Each number is 500 + 40 x the weight over its row's rms, rounded and kept within 0 to 999. Layers, rows and columns count from 0. Numbers have three digits each. The size before them is the row's rms in percent of the matrix's.

# layer 3 attention output, 160x160, rms 0.0652, rows 81-159, columns 80-159
121:474513486492481517499465512500490501496492501506503497492502510481481476521519494484492511468495492487505498527502513529496500498507482511475478512510494481500507478476482482519518439513498503489496478544514506501492514526488485489543491451
121:552442483491502514485545502456516489473478509514504512502495510492487507508496492500498487498490506500498511491498499503507507490498513511502503495493514520487513493516511496494490465480495510523497481517488501497503503525501508509498496473
076:496458474502488528503550541493519549478458497554478520483485506505486487509477479516506457524514501518495479483485500489502500509531501503514540512511493499490538492497528498492489492506491531531515491485480503514519505499497530493481506515
089:498508531509486467476489476499464506563517467458483511492493484519516496469475504515517529486525494496525493512519518495492475491509500507488485498496517516496478511508491509522504523475497501492485495478506511514486499523519484520489502532
087:486537536521499496517462489545482506512523507481504509508506492484491505518523486498500525494508503504507497512490491512509502488477507498486475505499497493495521497483482500497487498501503491479506501499490520497491495495493513511490504527
085:499514501502483517461492471496501465487493507507510500472498477521512491487501513509516489494524487494504487527523495493470503495525497490515473512514493491501520515498505512481501509506521505475496516514509491512487487484486507511490512502
082:478532528520490488496490485525447499542520459471508492500501497510519518484497505499504513496508516506504505489515507491505482493502514498494511485474497504502486495505486496469509492496486512499510497509496521486495491500505512498506503486
165:473521515494508499504502479511491507502507519500512493503511503506505516499505498499493494513489506498504508489502490488498496500485513509512514510499503486502501485499507497505498484503495504508501501511497485490497494504500494505512497466
087:501502503504491493490488510524497477510529483506493493470493472532533486473489522526530507492512514500517490509527506466476470507531496494498496503497487494502499501498498516488517516475507501484507506494516495492499515487499501514498484501
088:533461503506496506457513499499515448479492491515517478485514487527534511472485514509522509516512495493509476503518473479482483491507513504513508492497497515488498518503512494507499494496501499498501493487502488489473511495502507501477491485
089:551494495494519496530477509506517519505514497503516488498511491516524489484486507517503495506498507496479471495472478487478498500517494497527545508469468504524524466525505478498484497514511511538508487485503503485542499508505521516527511506
101:498460537480465522455508503486487478510503492500507498478504470528524518470471501525524487526519498517497507490519506467490494522499513506516493494503508494505494512490489505476495525505496482485512515502499503512499480483493513492487502513
092:535482473530490514502502504481515516461473499522536488514493508493504513506505506488483496487501487495495490503497502497498510510493493482490492491478479471515523491488499478477486482516486477479498499532484487504501475495485526487522494517
073:477491530504480478478509490489518469513505515513487510528499509479476505528510493480466481542481499499490500489482483520512547503492479496519492525510484504502500511504517514486496497513528509491516525495517490517497510488487502498488504498
111:491517484522513510524518474516519530497490487510494490491503502501499502498496495502499490508503507498511490494512489497501495509492514497509511490499484483500510508484509489490487514494504502481501512486475497503491499491490506497479514505
102:484500533486478510447494493470477507518509511484511496508508503491509510500528514500493509503501500488485511511506478515500506493486500485508515504492493497517509490489508498496507477496505507492500489493501515509496502508499505519503495469
093:528520507489507471479541427500500511532492505513493490523490537469463492535522485497478452528486492500470503473483498503495512516502511508526557526508479463508527451488505494502489457510497528495499504504512501489525509518495523493521509374
109:517515485517513493519482470496518522498510507502536492473511458533546525457497511518525520504515488522513490510522490486463477495474497476519493497512496470504495509483505501504484483503520493483506519519492492515490494493500494502500515444
067:503477506489483519446456543472480496496500490491499505486477497493497465508521506509519487469512483502501502532506525505492485492506480479484481480511502494521497474503504505489499501491499492480475524561482485503510491473491495492532501446
079:516489515486481519494473536502507481496502503509521501493480498526524504495501514499504503484524487512511473534482496488490490490496480491504498501499488495507510512493511486489484502513504483503500491506493521510507466482506522509492502495
113:501508483515531489518476502494504527504494499473496513483500483508505490484500495507515506488484501498498498511523508507500501500491487499485488481520513517507511485514499492506501519502511504517500522491515492508508505496496476502500512520
091:483516513492521495496484472509518475488504524493497524506497499494493489508518508503491492487477493474499475508497510522524525528503499507472480493513504520508511510528506464496500492508516502508510499490520490506510515488481493498513499557
085:497519457523533501521483498506483492491480516456509493515505508500491502499518493489494488509505496514504512510506507513507509509487488509492492491512509485505486486482484509508504501495501470474481496516492515502487496506503469489510493490
068:492538470504551487526484463550521504491481504505485495508490502481487509520524495488499492505480510498480491513498500508511522469492506503511502492495487493497515497497494481510481485503525513493492491478490521510494496497503494536484507487
065:544490438488526510505488515484511494460472486514495524479483495504505475499496488516510479481496496488482476505492511507501492509518484496481488499514493502522527472505495466518528510507499486503487484536502488539515507499505501500522483470
093:477482485492476516483508527496460482489499478506515490496494495505493518505497509500504500517509502516517522499516509487498486519498510488498463482509503467496495509462492501497504492482496458460476504545487478511470479480506485484514481452
118:504481496495476525493471507505506473468494499514514505478509475533522498472488511513522524465512508515508506517522507484482477493500507505494479504516512487499503503491490496503498486500500481485482505530499506506482482491509488514506506500
099:458505527492487474500472486519493515517509502496498519473518489521524486474483496510521510508504515497500487499521494490471491503518499502513496501511510510493499533509501511501503503490510496490508513499527494503488511484518495515488490493
069:495470480512471538518498561496481535459473495525483515520489502516513510498473497506496465499498528499486509479482521479510520503520481528494507490488477489516514493503496505485481499519498495491502490523490495498523474504501532513493508486
082:449500492508500505510515518522482552489494479512486512511484528467468505530495487473463486520470496502478506487472501526537528493489510516490512480487502498507505506510502507479503521501512497515500506467481497478505477495529502511495484516
109:449560520532508507517489479529447491496490487474522493510511522488482516520516499487494525483497512494494510494508502510503506504473509501492499503502505475516488475495475488520505488495497497495485474527517514501501500510505470482537469465
083:475515473490533499548494471533490502488498543515496512473490476510517480488477482513514510502502501517490493502510510507484493499510496487496464518500508509514495519527496517475506548512497514517513495489525499486519497501516508486499506541
102:471492541469460527469474547508472486504532492498508498473497480537533492464478520529539513469523502508525485504505516465470470506528498495506520507507499506524504458511494504518508479504489514519496480519504502516516493518511507520532495480
095:460502527516504477497502490516490518519495495512444530515483533459436480542499483478456474515475501478481473485460491545543555492506499500511504525479506522479531537516520505491495524509503517515512503472506490502494493516503518496473501579
097:511520500500507486501512474506512480517502490497488527520486519477475497524506483504492486493495495500501501490474513505540509499492492513493535506511515500482513482499514502509479510500503503493496514497493490535502490492499494493490508533
113:511485483489513486525519492495541498500494527515486521506510504481488491507488481485489498518497502506496490492478482526522509494508483513493506514485487534471513528518508503506505524514493521519519490446500490487505521511484521492457506573
085:462501539483496495509509480517490507536500518493478512508504515480492469517481492496485478509484502504481475494473496500496525492523493533505527517475496516500497523527519519491496508506521519519503506470510494508519495507498522517466512535
139:507496480496505513514491524515507530496503485503524484490505495521530504480514515516519502504514506501490506514510486485483479520502493505497527506506479473503511484481498495496504482505503504493499518525490497496503495494494503496517501465
092:526530512507517495499506473504502487511519510495504484511503520483479513528527503488481488500501488493506485494490491508515501489498511495514534496483510514480493490512517496510498513498504500518506501488500508499499491502494494499481502538
086:525502505470501491486497482496482473505493527467500498507514526496490511507490518499492522467497521507496510498485508503515498487509486513488513479492489526510472507520508506503496515485489505505504490514486518512498497490497503481492514481
088:473509489502503523530496486519526475450485532538510509506493506492506509511518498498495507487484485499492512514499511509506516501492488492479482517540480477540527482490499495512496472544505510475501513516513480499503514477477495484529507459
100:534527503504500502525494500511520510497509488493524478515479514499496480512529515495489496481505499500492501526486501496477515492485503500521512490503475477543516446496500490495470484495520507533503500509496494500543491504495510514533524517
091:487489520494503496524492507465475516534506477479470504509522510481480490507481467501489496520477510503496509465491515501520514511501505518505523486508513529496490512501499496504483517509506501504500501491512513478507508497492501483492504495
119:483506497518532481537531502519499558509506484507485496515487532471479493526514488492486500503478505493501508505490503520518513494494497517486528488491513488493498483508513502506513509481500509512504497480512476493505506501502499495500492533
078:487475501488499530496507537485517512448515501530498519494474477522512477480478491521534499472515494521520519519508532491497479494514505479499488509495534529494506482516496498494499490482487511540487500497510497487508492534510485506531488507
068:482522495520518496533443535474484521476476533458525490499517442519534554476481537495507526500517493488498536518535486485485507486453515506496383476509485472494453553470473510458491528488511433434474516571481504477473492459497475480496533468
094:526496454500537491540499515493507508483484514519505496523487509483484498527523476483482488506477499521487514490473508515517515503489500497504494497511485487509507486495498480486496489513503501503507511505492508487513502486493495462509513483
096:532529434536510494554470522488511533470453506486534496539511507477477503527532484473467506501485504494484532503487498527524527511471496495508471486499521511501493521493478490491491505508505478514497500512507509506508487504508484477515499493
085:497495525489463496473540497476519536518500506511472496518502525462470490537517491474461476548478512490492506485492473510505530506504516503533503515513497494490516511485517520484493500494496502484496506492492492494479500495489509499481521491
117:512473486499511488476522486474498497498495505512481497500481501480466490520495481501502499504494481498504507507506524521523489489506500479492461504498527521488486497514505511509497501475497500502499502483502513491498514504512484504511484568
100:522541494528501487499468477533461508491505477493522486500478501502502498505510497509506507466515472510493508516482533497510487491476510484506494504518483449529511437482492481499478458510487495488510511540477518517502481493513506521544506449
087:560492485494491502475543499488523520507479509489504479533486519490503528509528507485476478532497488491492492484484478498499531519471518501532532499482485485487526503488516489496498474500483490506478471506478491520494486513511522517504497517
088:482497503489512493514514512525466485549525470472470513476505490523510494477463476516521506506494530523508490473512505490502497511531485528479496484510522531475482541516485511519518531509503504500503492484520493490482508492503482484460499519
088:492506499506496485501490509524491513508516479484528487494506492505521517495517513500494490526498507504489488498492472490502518518487501500514514498507505502489502521515509503510507512495501509524519506467484500511487487488516494523488494480
109:522521488532524479505515489492503497512501499487514495504508497498492502503517490489495483498510477479503498513508495518497500479491484490514483509505513486496506490495502508507498502501516491496482502514516491516506499517510487516504496489
064:475569503521491503509481448535461526517537472475532469490520482509522510492525512472492548498522508499507539530522470500457493455461504495527489471492497461499500496465479481520507467496508487498474497515481514461485494515499496515512495438
106:525487491498501499477503503489511490489492502499492514496498516481473495519506500488493511486490499491510507505502521504522496479512504498483498500484524533479502501512499506509506499480487511512491478495502511503490503519493484500482476487
090:484491500480485516497501518510486506504516488511516486492476520513508502492488505510516517471503485503524492504485516486488481480517501494496541512489476476516524454492503499517495459491480530509500490518487499510498511507508524518533514462
107:496499526482479496462474527497457461538533473449508498491495501521520512474495506511514503482509503514517500499500520482502492499493500535491502481523515501504490484491477498521498504495515468492496491528515508513498497508519466517514496516
119:506479547474475497444523458468498490528513522494499485505510503498512500496497487496506484539493499485503493486488475488497513502506503492525516513504504520485496538503526511501503514496496513509513514485506479505482499494496506495474496529
080:525522513511511438495542423480496496582492504459459530466519487507511464470456483518528494512491509484514470499493496498502471483533493509491526495509531576435488590510524520499490575479509510489507494409522493504481512503485492495390511759
100:532471499499483477480510496462503532534496491494502506468515462534551501455475493527527495515513509501498490489507476479485476521504503500496513486499495491498503508493505494491509516516507499498513514476494496517500504479502522501481515506
083:528506500482498507491481529498460466515531491451516489501504525517526497493509498505492503500497514517484497492469503467494503494510512517492532502472516499523497460529482508540510477516500502542479458504520500476518498532535494509539464489
124:532511487511518474490509478491518487490486492494493507497494501497497499494514480496504489493512499496493498497500503517514497499489513506506496488509515499489494507486507492493498499482516493498498495499501515511485504507500486507497498500
064:432512539504468506518522490507477540507486525485511510528573495474492537500516485467468500509477543477486552474512473514494528516454509538528487506523505503488465537497456502519509508529469490471464483510521510512494479522503468485486480561
069:493516498503533482517488452492493490507483515500513493481511492505520523487492503511511502476498504491515512481514510488503472506495530493485514477497483474527481476488502500482489478512497493481527517520474514476504495475480512466516519450
111:512502491483492515476535457485498473512509528520492494515512525470461515536503493482472485526481496488503511476487485515509511499502497495516508513517480493502502519482512524494489515497486500480497512499482501489495506492485498478484506524
104:481515500493510498511461503518477507514511500465499486512510490502504515492483509498498514507501493514508508481505504497488516505500524510493493477499508505508485522467490528484512524490499468483498498506491501513489508501493516497498504522
077:505526504527497499495494478497496522499503495519511483538491507492490509518500494494488505522491481487486493489458505487499530482491504487535489504508490486520506511495503478481492499517507503517502491510501510484513496502500512495522512496
119:546482474498512495471508501467515479480485526509510513510478490509514518490486497507506487488502481517498522496496510489520506485489491490486476481512519512508505472508493491510488478503478489521490503539501498505512489503523486503532499462
090:451429507477480551503513592486536502461503492517457519496503500487495511500438502526488464542489513513499478446498495481528501534525520520477535507497524543472492533538503519487493568505490508515510518423505499503513505496483507487457502636
075:504495483504534497535511506505528531498512521485490520484525468520533524470472483517510496540482527505510498468522471476495492502502514508521515483509508509471496533496501513497502534491493488502497506502486480514493494475507513506450523543
085:527488489508485531486454546500492497460489483503544479507492515487486511521541523486479521456497495491490538531499519508505514516482498498484462484508491471549500472475453471502491464512496470486497468571489498497523497516480493496546497430
122:501480511480495516513491498506514491497515503509518484494487482506523509494485500513511509496502491510491495495503498483485502499509503491507502511507485500511503483503487490505492483525486511496500489532503512490504508494490493491521501486
128:515481497489499517487521515507513509493508484517502501495493508505497486498499504495496498489513484488502498504500506498494498498511504493502525498475500520499503481498488494511518491492504496510497499501495505504489511531492497501501487481
094:495495489500487524491501488495514487481486517527509500502494508497492498510507494493501503501504509494487509508493492501481511498511494500525507516505480489513512519491510507482499493502505510495498509505491498506514503486500503501485516484
118:507521497495511498498481493513519462501517497509490506501484498482480486523523508489499498482502485492500501526502518523502503497505491494489465514521490491497509488479491506483507506511496506475506488508509514492501526495492504495520504482
124:486480500500477520497502527502508512464485514526511509496487517491477490516500518497486492495502489504510506496500518504497505505505503504498492500501491512510502497503489514490503496507478499499495494503493496501491494512495505508510485505
109:523523476513538493550520481495499535489480513502511492514510517479485530521503500492478489525480507499487502465479480499524522516466521494513538504477479472518508483500505486493498487523490512512525517494486486489519505485490520490508516483